{
  "num_hidden_layers": 15,
  "num_attention_heads": 9,
  "rope_fraction": 1.0,
  "parallel_block": false,
  "init": "uniform",
  "init_std_qkv": 0.0478,
  "weight_decay": 0.82
}
Each number is 128 + 32 x the weight over the matrix's rms, rounded and kept within 0 to 255. Layers, rows and columns count from 0.

# layer 2 MLP gate, 512x192, rms 0.0465, rows 193-216, columns 0-95
[[ 44 106 103 178 141  68 127 105  93 163 197 171  79 143 103 162  83 140 130  65  95 127 131 150 154 163 114 103 112 119  91  93 168 120 149 144 168 172 116 138  74 109  93 100 100 107 146  93  98 124  95 142 160 101 107 145 143 163 155 165 106 155 107 108 155 120  95  86 176 145 155 102 111 167 121 128  89 126 148 105  82 133 184 172 115  98 107 114 124 136  75 125 165 145  83 107]
 [ 87 102 201  57  92  93 112 159 147 161 132 148 101 120  97 159  84  74 181 111 123 156 177 150 146 137  64 181 160 133 130 146 105  95 101 177 140 133  42 120 132  97 145 169 113 170 143 136 114 106 174  97 104 103  73 124 178  98 118  53 154 150 102 158  86 170  79 163 156 144 136 177 127 167  58 152 108 141 158 132  84 151 137 120 174  74 156 201 121 139 133 176 152 102  90 140]
 [ 91 160 189 107 134  71 132 140 112 140 126 132 119  96 175 114 127 145  95 100 183 166  98  86  87  83  64 154 126 150 126 188 158 159 194 166  80  85 151  87 121 155 162 171  45 198 117 158 176 138 116 137 164 102 174 172 128 129 103 133 124 172 153  70 132 186 121 165  87 203 133  64 158 105 102 164 119 147 141  76 134 119 154 187  89 166 150 118 104 132  72  91 121 163 158 120]
 [156 174 140 161 104 160 170 144 117  94 136  95  97 118 138 163  67 159 117 175 118 170 184 147 117 118 106 162 138 145 114 166 159  98 106 161 161 179 113 133 130 129  96  81  76 117 124 186 190 170 119 129 146 128  76 151 134 169 136 135 102 106  87 165  69 176 157 123 105 148  93 160 154 110 149 148 124 136 144 150 114 106  98 126 141 174 178  88  77 124 164 170 125 178 102 143]
 [113  82 147 138 119  71 134 173 177 124 164 168  84  86  98 117 171 133 119 120 124  76 111 200 145 100  85 125 154 177 161 144 125 185 134 194 114 172  98  94 133  98 157 124 106 111 158 132 161 121 148  94 135 134 149 119 105 169 128 109 113 132 106 149 198 178 115 100 201 169 146 168 123 127 119 123 133 110  80 149 134  87 113 118 203 133  74 154 119 155  88 102 113  94 119   6]
 [136 120 132 133 105 143 131  86 114 111  99 120 129 181  85 133  90  81  78 108 136 107 141  94  57 151  68 128 181 156  99 151  65  89  95 136 145 129 124 163 112  84 138 101 178 121 103 119 113 149 115 118 149 113 197 118 161 161 165 155 128 155 145 107  98 145 220 179 154 136 161 102 112 123 103 109 164  78 104  73 165 130 152 132 104 150 115 114 141 184  82 158 120  98 146 184]
 [155 187  87  81 116 139 164 117 144 135 175 175 145  77 124 149 145  86 124 191 118 184 150  82 120 170 167 110 107 106 128 163 136  93  96 120 134 153 119 134 156 148 160  66 131 119  73 112 160 102 108  68 183 145 124 157 190 115  79 153 144 122 145 116 103 134 117 199 119 145 141 161 135 125 145 143 123  92  90 145 177 155 116  99 106 124 173 133 108 169  82 112 150  93 108 153]
 [106 165 122  66  90 127  86 131 117 117 126 137 137 129  57 112 125 156 125 131 105 128 158 124  91 101 171  64 178 187 136 161 111  90  94 171 138 110  90 102  80 141 153 140 121 201 117 136 128 119 148 182  93 135 106 135  88  91  89  92 140 125 113 152 125 172 186 158 183 212 214 177 137 147 137 206 132 125  85 112 112 141 175 112 121 146  99 107 106 177 161 103 129 121  94  87]
 [192 163  95 144 149 153 149 127 134 159 154 172 155 101 136 134  97 107 138 141 131 177 151 188 167  96 183 140 171  99 132 112 113 109 119 102 112 125 123 142  61 136 169  95 141 104 116 144 108 139 107 128  97 122 196  93  96 138 109  99 147 178 117 147 104 129 161 158 105 139 154  49 167 201 168 174 127 169 147 122 143  88 166 133 127 144 130 139 113 110 128  86 144 198 153 124]
 [162 153 147 167  82 153 113 149 138 138 118 128 151 178 117 104 129 172  74  71 111 149  91  98 173 146 100 127 111 145  88 149 151 181  59 153 142 174 119 146 148 132 123 121 167 132  94 172 107 116 178 153 140 161 104 140 138 181 134 101  70 124 120 178 134 143 125 122  71  96 153  91 125 192  74 144 162 101 157 106 147 121 112 135 181 105 194 104 150 153  71 157 189 132 160  95]
 [ 97 112 100 165 129  75 126 151 141 141 119 125 129 100  97 139  91 127 148 111 145 178  99 158  69 135  90  69  93 115 122 134 176 137 154 162 155 104 106  84  47  73 166 152 137 117  99 117 127  87 183  91 198 156 113 153 104 149 136  96 122 126 137 105 143  74 103  78 122  80 125 139 133 124 143 179  76 159  67 132 126  85 102  69  79 145 118 159 108  89 130  90 115  61 163 119]
 [122 158  36 128 151  79 175 166  66 137 116 164 109 146 112 115 150 114 139 104 105 110 130 104 120 147 153 105 220 121 132 144 127 145 136 178 117 112 124 109 129 134 139  91 170 118 156 154 138  98 101 132 182 185 154 162 128 163 170  73 137 157 139  96 143 134 180 202 101  95 141  85 102 120  88  72 122 136 131  90 205 119 160 130 163 122  72 172 122  88 113 107 173 107 168 157]
 [ 53 120 137 132 147 112 133 143 100 205 113 182  85 136 163 154 108 136 108 112  89  82 118 117 186 113 155 129 180 197 163 117 138 147 132 116 159 106 104 171  87 122 177 130 149 204 179 142 122 121  89 138 114 167 110  78 122 130 115 119 140 105 130 170 175 157 151 111 116 148 185 101  91 123 146  65 143  67  97  82 115 148 115 101 106 113 188 135 126 109 144 166  83 117 162 132]
 [ 94 130 120  92 127 159 152 138  79 153 167 186 133  64 107 146  81 164 158 145  90 109 156  78  56 153  66  86 153 140 118 212 123  34 104 183 109 161 150 140 126  75 121 141 122  86 150 106 126 168 135 176  87 119 114  95 117 150 108 149 167  84 147 125 105  96 146 152 115 125 159 125 159 137 165 142 135 176 148 115  93  88  85 120 159  98 146 148  99 133 100 177 103 127 135 146]
 [113 182 139 123 134 159 110 119  93  98  95 165 164 110  83  91 157 161  93  93 153 114 135 108 153 127 120  86 140  71  73 141 130 140 145 103 131 151  87  83 132 135 202 117  98 142  82 157 176 124  77 118  97  97 142 155 119 142  86 157 144 131 156 109 169 138 150  98  37 166 179  96 123 141  99 112  88 190 147  80 121 145 142 125 118 175 120 144  56 167 136 139 142 125 153 183]
 [ 80   0 166 102 117  37 135 170  88 190 175 180 156  63 159 132 101 103 179 119 113 125  94 124 167  86 158 133 145 123 148  65 143 145 117 122 183 184 115 158 152 139  93 164 129 135 106 166  95 120 151  76  73 171 156 124 116 157 107 159 116  97  92 174 184 102  99 133 126 124  84  61 120 106 109 125 117  61 197 147 152 140  91  73 186 110 187 160 146 171 135 134 134  94 101 152]
 [189 126 173 160 134 101 139  89 175 167 154 152  71 166  76 139  99 124 104 114 114 152 150 101 132  62 146 178 109 155 133 176  79 168 123 134 107 151  81 111 124 178 113 139  57  98  94  68 114 129 143 119 120 159 169 186 130 110 103 140 136 150 133 112 161  95 115 130 147 223 102 134 164 103 113  89 144 115 110  77 149 203 135 123 145 118 156 174 108 118 175 104 105 112 127 130]
 [112 147 119 115 118 109 131 135 108 144 127 200  91  77 111 149 137 169 192 117  89 178  70 121 106 126  84 156  82 113 117 172 134 146 163 140 122  62 121  93  80 164 113 139 146 102 109 162 102  91 111 146 153 113 110 126 105 142 122 112 101 140 149 109 149 103 149  94 174  98 152 162 133 125  96 115 154 115  97 118  84 138 149  89 184 137 144 105 141  97 100 112  85  90 130 151]
 [246 153 166 110 113 161 164  98 166 109 107 117 103 166 132 175 145 149 130  96  68  70  93  97 161 125 117 128 192 140  89  51 157 121 141  99 144 141 103  85  92  97 136 136 142 126 120 187 140 144  95  69 179 149  79 110 122  86 122 114  85 135 164 100 121  99 109 138  77 180 127 144 191 117 108 136  98 172 120 101  82 126  83  99 120 112 120 104 160 111  65  99 130 113 184 109]
 [114 109 121  93 171 173 123  71 115 128 107 147 136  61 112 101 111 143  78 143 156 125 103 108 155 117 148 140 136 168 174 132 143 122  83 132  90  80 142 212 125 152 110 119 137 163  97 137  97 163 134 127 112  88  95 151 186 143 166  90 129  75 157 140 116 112  93 139 103 120 120 143 101 149  93 122 124 110 210 158 189 163 102  99 116 112 163 153 108  64  78  86 124 186 120 134]
 [156 112 166 154  79 193 110 128 136 139 174 162 102 117 186 147 110  73 109  86 173 158 100 106 167 140 164 157 144 148 117  90 153 140 160 130 141 177  97  82  89 183  87  60 138  95  74 144 105 125  80 198 181  73 112 137 104 142  97 114 128 139  78 123 136  90 120 117 111 202  94 137  70  56 126 149 138 188 118 109 112 109 115 135 214 145 104 120 129 151 130 134 145 161  90 139]
 [128  98  69 130 158 124  86 128 127  89 116 134 105  85 104 181 125 127 120 113 123 115  72 128  87 144  91 117  98  66  85  85 113 133 152 119 140 163 125 116 145 124 109 133  60 113 131 137 135 113 134 186 150 177 109  90 124 132 132  88 142 140  70 173 136 114 100  98  75  82 107  83 101  97  94 108  85 137  96 138 130 122 124 169 118 148 121  99 137  15 125  93 118 110 184  48]
 [103 116  95 190 162 124 156 150 171 139 130 148  94 159 122 105 122 142  93 160 198 159 132 129 142 185  95 169 231 134 151 132 104 143  67 204 100 160 118 140 115 148 182 187  77 152 109  85 160 156 120 132 136  92 143  89 115  91 165  89 115 165  34 157 120 158 112 142 161 123 120 165 148 175 196 108 136 105 117 116 163 113 157 168 142 127 117 121  53 127 143 118 161 129 131 147]
 [164 109  89 210 163 129 124 135 123 112 132 131 179 118 117 126 175 139 141 143 181 105  98 113 164 168 151 144 165 167 139 128 127 109  57  89  91 173 103 129 139 140 104  97  97 115 127 176 168 133 127 175  96 108  53 157 126 124  73 148  76 121  86  89  77 111 117 117 123 142 100 142 120 132 143 152 118 167 132 152 145  88  53 153 104 138 119  79  69  91 115 145  59 132 131 117]]
# layer 2 MLP up, 512x192, rms 0.0441, rows 193-216, columns 0-95
[[148 109 182 163 116  81 104 124 133 115 112 113 129 178 105 154 105 126 120 141 107 162  71  99 155  62 170 108 171 144 176 149 102 149 105 160 152 120 115 102  95 136 117 124 146 119  84  96 124 116 110 143 104 182 120 192  99 163  93  94  68 108 126 139 143 141 126 146 201 184 149 152 158  89 131 190 148 123 183  72 109 104 166 122  87 107 131 192 146 138 131  54 144 107 160 180]
 [143  93 105 140 149 160 140  97  64  79 108 103  62 166 151 141 123 212 199  74  53 134 104  77 159 148 106 136 115  82 142  69  38 112  97 113 145 146 101 119 111 143 139  86 111 156 122 181 110 122 140  48 135 166  93 136 103  72 147 120 167 148 126 160 149 127 111 117 163 112 107 151 119  65 118 121 144 140 119 132 153 126 172 145 127  68  87 123  96 107 126 123 137 138 180  95]
 [ 94 115  56 108 191 156 122 136  95 137 135 138 151  68 156 184 114  90 133 140 192 116 162 151 113 155 156  67  91 178 139 135 168 147 159 153 112 135 132  70 119 173 125 144  92 110  96  90 107  89 189 164 165 114 151 119  95 129 122 130  68 203 132 107  94 114 151 162 144  98 129 106  98  98 130 133  79 147 140 159 134 153  91 120 137  95 129 147 100  63 151 169  79  86 131 136]
 [105 152 131  87 122  51 120 136 153 137 136 159 147  98 117 111 147  82 116  92 137 138  95  90 151 157 137 137 120  73 127 143 138 148 167 114 152  74 128  59  74  76 114 124 165 167 179 173 129 100 125 127 154  84 106 175 140 144  97 148 124 169 138  83 115 149 207  70 151 172 113 105 110 137 160 101 151 144  67  80 132 142  89 144 128 116 193 104  94 179 120 153  86 141  89 111]
 [177 174 210 152  85 118 119 113 157  74 113  66 129 136 128 115 150  77 103 203 157  99 105 146 159 137 148  81  63  87  86 152 105 119 130 136  94 101 157 176 109  86 146 155  89 130 107 103 129 162 142 146  76 182 152 103 125 151  93 103 180 142 127 150  93  80  95 128 156 184 134 121 151 124 171  71  33  67 160  99 145 154  45 129 128 137 160 167 152 128  86 109 200 119 183 167]
 [148 155  89 127 184  79 128 102 218  86 129 131 145 172 153  90 139 138 103 136  83 107 144 109 115 120 112 113  97 124 161 103 118  94 105 119  95 133 127 155  74 158 124 105 115 119 130  72 138 135 103 159 137 199 182 128 149 135 109 204  91 153 202 137  94  79 106  90 148 107 123  92 137 132 119 114 100 118 155 135 160 176 108 108 121 175  81 117  47 151  80 124 177 148 137 107]
 [ 97 144 122 135 171 165 169 139  75 191 124 131 113  90 121 117 147  77 143  56  92 123 164 185 150 103 134 131 115 132  69 105 142 169 103 156 146 150 100  77 172 138 161  92 183 139 106 136  99  95 156 142  92 167 127  99 183 186 143 135 136  80 123 152  48 112 177 108 129 169 154 119  61  78 103 138 166 125 197 103 161 153 161 144 169 220 108 118 169 112 148 143 118 179 159 123]
 [117 130 140 183 146 115 113 148 124 134  88 154  96 134 176  82 110 156 142  86 174 131 113 141 196 104 121 112  80 112  95  75  94 108  58 129 103 150 106  83 127 145 123 164  64  81 102  33 159 136 158 205  72 184 134 160 112 164 121  92 142 139  99 195 108 148 106 119  99 158 103 136 138 140 173 145 155  47 158 140 145 128 134 171 105 156  96 132 156  96 172 162 148 127 152 152]
 [ 93 117 143 119 160  99  99 138 126 150 107 133 142 146 117 144  96 134 166 121  91  85 171 189  94 123 138 170 106  95  99 120 141 108 137 120  89 146 125 111 179 142 129 165  85 141 133 127 132  71 136 137 174 189  75 176 141 200 109 135 102 118 140 129 122 186 182  78 144 144 114 117 146 123 189  99 115 148 160 180 156 102 141 174 106  72 173 147 127 108 142 101 149 132  92  97]
 [137 104  97 149 143 157 134 193 169 116  75 107 113  74 196 114 165  62 136  76  89 200 131 180 155 178  63 139 120 159 144 143  87 144 108 124 182 114 108 195 115  58  81 184 124 138 134 130 143 165 157 129 112  99 205 135 180 169 114 147 121 119 183 134  59 146 150 108 152 162  80 152 121 164  83 162 151  65  86  79 159 150 103 166 124 101  82  91 164 120  80  51 139  94 168 155]
 [ 83 128 110 101 156 150 102 183 124 132 126 176 149 177 145  97 134 152 144 102 138 149 150 151 119 105 111 126 155 116 102 115 150 181  98  62 186 139  92  93 110  76 103 150  94 137 144  81 109 138 155 101  86  76  95 143 101 168 140  87 146 122 133 184 172  78 117 154 204 129  95 118 119  77 160 109  72 142 170 115  28 133 119 129 171 123 120 121  98 155 192  66 113 106 151  71]
 [101 113  58 136 208 166 103 153 131 161 161 112 136 117 190 151 158 173 136  96 109 158 129 103  99 167 106 201 118 104  99 105  88 109 140  74 159 147  99 158 139  92 144  99 153 130 148  99 134 160 188 160  74 134 144 124  80 139  74 187  82  71 153 173 146 118 160  89  97 118 106 106 101 164  59  85 129 165 123 136 113 122 168  72 143 149 107  71  95 147 141 168 148 145 156 180]
 [113  92 145 120 115 117 153 147 110 104 147 102 189 128 124 145 127 135 200 153 131 107 147  62 134 100 100 136 123 134 123 104 119 131 135 119 109 162 122 119  86 135 111 132 135 112 164  98  85 166 150 163 101 115 124 197 113  97 154 188 133 146 126 102 165 141 168 149 135  94 142 100 216 179 104 197 124 154 109 139 115 116  66  92 113 106 172 155 212  78 147 177  95 132 140 156]
 [140 208 182 115  83 123 130 145 162 155 162  50 160 134  85 102  85 168 110 132 114 141 163 102 114  85 156 158 142  64 151 166 155  88 141 128 100 131 148  84 136 141 137 130  87 172 109 121 125 172 105 157  86 146 127  92 162  98 128  71  94 146 154 142 132 144  97 183 148 173 153 126 134 110 121 147  64 165 123 165 113 113 107 129 175 113 175 114 104 103  67 134 100 166 147  94]
 [ 93 113 117 165  90 220 137 108 125 149 126 117 149 150 165 124 117  95  71 150 131 111 195 121  93 116 150 144 145 161 135 147 154  99  90 173 122 175 190 127  90 187 104 109 134  71 182 132  73 138 192 179 109 179 115 122 151 105 118 115 107  94  74 140 130 174 137 164 131 132 117 177 116 122 114 153 193 135 133 136 173 122 116  68 139  81 113 153 135  98 177 161  87 102  82  98]
 [202 186 144 133  97 132 106 145  90 179 144 121 102  91 136  86 184 133 118  56 159 154 184  75  92  99 151 138  75 126  96 125 119 104 128 146 117 105 110  98 139 124 115 113 180  99 156 137 179 143 138  80 124 184 154  59 112 139 142 144 146  95 127 141 101 119 125 160  80 196 120 165 153  90 142 112 168  99 119 152 141 111 108 177 100 158 137 163 164 179  83 143  88  89 126 207]
 [ 62 104 198 112 122 156 114 141  80 126 106  99  85 137 112 160 157 144 184 160 175 121 104 102  91 153  89 162 111 141 101  98  98 159 104 182 175 168  91 186 168  98 145 135 148 105  48 188 131  89 147 141 125 142 140  64 106 126 109  86 128 157 146 125 179 134  99 166 144 145 138 207 119 166 133 118 165 137 120 166  87 128 112 155  64 164 151 165  81 121 127 117 175 154 180 123]
 [ 71 108  83 100 154 147 151 133 131  77  82 132 105  60 118 183 119 112 128 135  85  91  83 161 148  96 160 171 182 155  96  88  62  98 102 120 107 154 131 115 180 108 167  87 108 119 133 172 109 114  96 160 134  76 125 105 109 147 163 110  76 175 155 164 137 119 144 140 140  81 182  90 156 119 113  99 137 129 145  97 172 163 147 135 132  93 141 136 164 114  68 116 176 133  86 124]
 [175  98 132 111 133 128 122 148 131 110 147 144  96 110 196 110 158 121 131 115 155  49 163 183  78  78 108 154 196 135 180 154  44 121  87 105 155 142 117  50 146 100 118  92 133  94 157 129 119 157 167  97 135 186 130 103  96 109 147  48 116 131 143 116 184 150 101 114 138  22 103 129  77 172 132  89 100 134  83  80 114  72  79 163 166 117 124 125  64 153 185 126 145  98 202 169]
 [149 129 160 180 136 140  89 157 162  70  82 145 122  93 113 103 117 109 173 135 154  97 167 119 109 140  81 109  76  86 107 138 172  70 172  94 168 129  84 149 117  87 164 151 111 151 167  96 105 138 113 109 158 146  89 139 135 137 158 116 134  86 134 134 102  74 105 109 160 155 132 185 191 123 159 103 103 117 126 140  65 149 158 176  94 151  84 113  99 164 109 152 154 146 133 114]
 [134 199 135 132 162 161 148 108 170 123 138 138 133 128 105 102 150  92 154 140 123  72  55 127 180 146 145 145 146  88 121 113 150 164 115 140  74 151  58 125 142  94 125 135 136 107 162 150 180 103  69  90 195  74 131 103 137 135 114 185  88  93 174  61 179  68 218 113 135  99 164 120  85 114 111  82 178  98 179  75  69 173  91 105 134 104 168 137 121 136 141  63 144 113 150 124]
 [170 102 136 143 136 147 123 147 192 114 148 136 139 170 156 159 127 129 124 172 115 143 128 139 102 127 185 115 128 152 164 139 102 113 120 143  75  68 125  62  83 148 105  97  99 183 112 152 150 155 115 105 136  70  86 124 128  62  92 124 162 100 121 132 123 108 141 177 181 117 140  86 112 155 146 108 146 139 149 139  80 132 146 114 108 160 118  88  67 156  74 159 116 123 119 168]
 [161 168 116 188 151 178 195 116 131 172 137  83 110 141 138 143  48 134 171 102 133 157  78 110  56  79  96 147 129 184 133 103  67 118 108 121 123 178 168  61 156 155 118 112  96 142 119 129 140 152 122 117 124  94  85 133 168 181 126 165 192 136 129  86  96 125 161  99 125 101 162 154 161 148 116 157 165 137 109 145 137 138 106 132  93 185 162  98 184 103 135 121 227  84 199  86]
 [130 131 133 129  78 120 146 142  90 147  89 151 118 128 102 136  90 147 119 119 115 160 144 101 133 161  88  73 148 148  91  83 154 183 142 128 137 153 136 139 137  89  68 133 103 136  94  80 133 152 122 183 127 122  84 116  58  69  48  93 174 106 106 169 191  81 150 131 146  94  86 122  63 147 165 114 118 126 137 141 152 146 150 169 138 135  43  95 119  73 140  75 108 151  86 151]]
# layer 2 MLP down (transposed), 512x192, rms 0.032, rows 193-216, columns 0-95
[[127  96 122 151 173 139 140 152 132  68 146 123 122  88 131 127 145 105 102 200 183 115 114 142  69 191  71  52  66 133  75 115 117 103 156  89 149 103 126 146 153 205 125  91 201 125 147 131 187 134 168  69 128  97 137 166  97  66 105 136  81 128 121 100 159 134 165 139 144 119 133 109 138 118  52 145 194 112 119 111  71 163 180 100 140 120  96  40 137 130 123 127  98  90 185 105]
 [113 152  92 151 151 173 106 164 136 114 120  82 155 131 183  89  69 177 142 200 137 100 154 145  88 110 121 149 112 134 141 136 122 109 160 139 145 125 158  99  73 118 145 162 156 145 152  73 119  80 165 160  90 157 193 146 124 117 164 178 107 114 125 104 143  76 182 123 122 121 159 146 162 115 142 136  89 194 142 184  82  75 115 214 143 163 140 153 156 166 127 150 138 122 105  89]
 [ 92 113 190 145 149 131 107  80 101 113 108 115  97 145  97  96 202 145  84 150  93 165 127 137  96 210 153 151 150 128 146 189  83 162 173 171 139 133 145 151 134 139 136  85  86 152 120 165  68 110 138 120 164 123 121 121 134 138  99 168 121 212  97 109 123 116 158 145  95 130 121 139 144 162 165  99 144 149  45 126 140 121 126 175 128 120  71 118  73 103 136 115 143 149 108 165]
 [122 136  98 141 190 154  59 142 111 145  76 100 117 125 150 144 161 143 136 126 140 147 105  76  79  88 107  81 133 142 117 159 144 130  90 176 199 118 186 158 166 118 124 119 107 162 163 144  85 152 115 107 122 130  73 150 114 142 122  85 157  45 153  84 136 164  73 137 111 124 109 119 151 178 150 170 119 133 127 140 120 112 135 117  97 112  83 105 149 151 125 111 117  48 152 115]
 [138 131 176  75 108  77 112 131  92 146 173  86 132  64 153 120 181 109 130  73 152 148 157 165 186 104 109 160 137 170 155 108 166 173 120  86 135 120 129 157  92 155 165  40 157 161 151 101 121 139  89  18 141 145 146  76 107 157  70 151 138  98  80 169 131 192 103 120 171 130  74  75 104 142  98 140 176 131 117 115  92 181 131  98 122 105  94 115 143 180 202 129  54 104 204 122]
 [148 139 155 135  94 174 103 143 111  78 108 115 106 132 116 143 159  39 124 150 133 110 134 146 163 150 110  89  94 163 141  77 135 113 130 103 123 179  77 166 122 126  77 104 140  80  88 143 152 114 153 149 147 121 194 119 190 107 140 143 137 108 125 116  92 121 168 155 142  75 138 135 132  81 112 160 116  75 154 102 177  32 198 117 149 123 163 128 134 166  99 176 148 162 159 131]
 [107  81 168  67 149 154 159  63 161 176 175 219 147 123  74 100 119  92 118 120 139 141 176 111 180 141 147 122 170 149  78 213  42 119 152 181 116 163 163  95  94 101 111 136 143 168 170 116 131 166 184 108 111 192 119  82 126 169 108 122 129 130 157 176 138 128 103 143 173 158 148 126 129 142  89 114  58 105 144 119 167  84 152 197 146 114 138  83  79 115 129  77 142 116 158 131]
 [108 120  22 108 143  91 200 131 135 133 149  98 117 148 137 112 120 144 167 135 104 162 113 100 154 155 150  77  71 149 232 141  76 131  67 159 123 130 109 159 116 137 151 162  83 169 155 109 133  86 116 132 161 131  61 217 216 102 116 140  78 119 128  92 119 139 165  83 134 124 190 172 115 107  93 115 143 146  75 103 110 174 116 160 133 121 116 121  72 133 143 145  94  67 126  59]
 [131 124  76 141 105 147 105 109 160 150  84 114 119 140 151 104 145 158 151 169 161 133 104 128 151 146 130 137  92  81 107 163  84 157 169 139 197 161  91  88 129 178 154 163  76 103 161 118  99 127 176 163 118 147  80 182 171 130 171 159 180 143 135  45 134 166  87  79 151 165 155 103 149 152  95 122 174 138 104 154 100 131 121 147  90 114 152  57 162 124 114 148 162 154 142 151]
 [172 123 153 182  69  43 119 165  86 132 117 157 143 130  92  57  67 117 145 141 184  54  61 220  89 146 172 116 167 144 110  99  98 148 152 112  49  80 137 110  61 150 161 178 161 127 145 131 120 131  73 146 149 185 109 177 125 152 193 124 126  98 137  90  94  90 131 117  75 139 121 146 138 110  89 143  93 190 162  96  89 215 106 127 128 174 155 167 114 137 178 169 140 158 170  80]
 [117 167 142  93  55 109 168 103 140  94  85 109 161 131 114  95 136 111  51 151 114 140 100 133 116 118 170 122 147  86 130 136 151 173 136 112  61 116  93 123 162 132 145 107 156 183 107 130 190 105 115 129  94 126 141 106 144  80 100 168 116 134 128 118  99 146 121  78 140  90 222 145 118 124 170 154 151 133 163 128 137 147 132 158 106 172 143 210 140 111  70 136 187 106 108  66]
 [151  88 157 132 104 136 107  89 124 135 147 203 101 158  77  85 109 105  73 171 144 124 107 134 116 136 167 116  71 139 152 173 151 133 118 155  70 192 155 143 171 149 144 129 163 134 114 116 117 205 130 110 151 100 100 129 143 136 169 140 140 119 145 100  66 160 103  63  89 113 104 140 152  83 115 141  95  87 159  93 156  95 113 137 101 120  95 205  97 104 136 155 192  88 108  87]
 [ 69 123  93 141 153 139 145 190  58 118 142 126 153 132 154 123 112 161 140 103  60 147 133  48 187 118 168 110 190 139 140 158 117  98 162  92  99 124 117  87  87 127 162 138  89 172 141  90 132 155  46 128  84 108 155 153 112 118  68 171 167 139  65 136 117 122  97 135 142 139 154 163 149 124 128 125 125 148 157 175  99 128 113  71 110 155  64 152 115 114 137 101 128 192 131 121]
 [145 190 102  98 100 114 114 204  86 153  15 145  96 165 156 113 105  56 140 132 166 112 138  81 154 126 201 142 158 146 116 135 134 157 170 182  75 234 154 136 148 121 123 146 107 124  93 151 120 111  88 178 148 133 130 136 140 150 224 187 125 155 148  96  46 143 164 103  69 132  95 206 112 168 132  95 139 129  74 104 158 127 150 136  93 148 163 150 123 149 140 138 136 150 161 123]
 [140 132  85 157  74 153 146  89 150 136 146  94 152  85  79 123 109 153 139 138 130  73 129  87 148 136  71 163 157  95  94 137 138 123  87 176 159 169  88 152 163 100 153 158 118 129 141 110 136 134  85 133 121 154 153  94 156  54  81 110 137 124 133 178 167 111  69 143 158 125  66 115 128  77  98 103 125 170 144 144 145  93 114  80 194 160 166 127 103 147 119 145 168 138 197  99]
 [141 145 117 156 117  39 123  63 138 150 135 160 115 162 126 159 106 121 111 153 155 140 122 211 155 121  69 104 110 108  93 190 142  98 131 158  67 136 143  88 108 142 168 119 140 122 124 144 134 113 112 141 172 176 163 136 170  26  99  98  97 125 143 122 164 107 111  87 172 176 170  75 118 131 131 122 179 178  63 158  61  58 113 123 130  88 177 124 129 164 116 146 122 150  92  89]
 [146 120 191 122 131 122 105 104  68  94  82 127 149  75 128 140 126 131  80 150 114  76 135 167 104  69 126 151 131 149 174  86 151 152 152 124  83 137 126  98 154  61 119 127  79  76 135 212 115 111 112 137 149 136 168 134 113 187 135 122  82 117 157 116 103 152 148 137 130 184 188 123  92 161 137 152 146 156 135  53 158  79 124 172  66 180 129 164 129 111 149 136 141 164 162 168]
 [ 86 102 177 124 158 152  89 221 134 123 182  76 174  85 143  76 154 165 143 129  97  98 136 100 120 135 145 123 102 156  71 155 134 141  84 116 128 174 136 192 154 134 162 132 123 162 106 127  76 167  97 190 101 105 123 120 154 119 108 208 103  99 161  86  75 119 155 195 103 119 108 107 193  86 115  66 113  96 136  77 147  93 181 140 174 146 164  97 107 102 172 172  36  70 127 155]
 [148 100 127 115 149  98  53 114  92 149 167 182 142  56 176  86 149 171 107 150 155  94 122 101 148  71 159 112 130 142 146 107 125 156 132 119 128  89 209 137 115 130 116  97 142  62 150 128 144  87 150 165  91 193 150 115  91 167 143 196 143 148 205 125  82 140 137 109 121 165 196 113 112 172 197 120 144 122  40 143 132 150  94 178 140 151 187 150 108  87 145 103 115 160 151 120]
 [120 128 129 172 120 155 122 124 151 175 131 131 146 153 128 106  97 181 119 129 132 131 134 154 117 104 104 137 142 151  89 104 105 127 176 144  97 148 142 120 118 125  73 161  77 103 147 108 138  90 157 163 114 137 115 190 131 123 129  71 141 154 131 128 141  97 114 148  99 121 182 141 166 119  72 113 116  74 104 123 118 142 135 133 138 129 134 155  69 160 174 148 199 108 152  77]
 [ 95  94 139 120 104 163 165 117 164 175 123 147  77 171 136 145 152 148 136 147 104 157 125 148 127 120 141 131 132  94 170 146 115 141 127 196 215 194  86 176 163 109 132 165 151 123 165 108 101 173 118  74 187 114 143 165 121 139 156 165 143 147 158  92 138 109  86 161 136 174  50 194 130 121  81 117 178 121 150 138 109 180 179  88 126 103  82 127 152 183  47 139 159 129 111 149]
 [ 85 108 146  79 138 159 130 132 103 119 132 109 131 136 132 131 126 144 130 143  81 108 145 149 120 166 144 168 129 217 113 127 154  94 178  90 104 114 153 176 149 123 139 115 161 106 116 169 151 222 130 163 111 119 132 121 156 122  91  78 137 152  90 108  58 134 175 174  46 157  96  85 137 152 105 135  78 121 129  40 150  88 137 154 118 105  83  88  84  92 167  89 159 132 136 146]
 [185 171 105 140  85  96 137 157 119 170 154 169 156 117  89 148 121 128 130 147 149 120  88 163  69 140 169  79 125 147 127  73 202 126 133  98 151 121 173 101 113  73 110 102 138 114 136 115 128 119 120 158 108 126 155 103 157 106 137  99 169  81 136 130 116 144 120 101 136 152 180 116 145 171 117 114 108  88  63  94  93 152 101  97 150 160 105 194 183 142 106 120 155 190  48  63]
 [105 127 135  85 116  96 212 124  74  47 171 159 153 142 188 110 115 153 158 110 173 178 134 182 126 138 139 168 163  97 122 169 156 136 148 110 109  51 111 120 149 183 110  67 170 108 104 133 115 225 191  98 115 153 110 144 123  88 105  85 157 129  64 158  77 132 146 159 148 110  82 159  93 126 136 142 134 109 155  85 134 142 139 147 182 137 115 153 174 188 135 174  90 103 133 153]]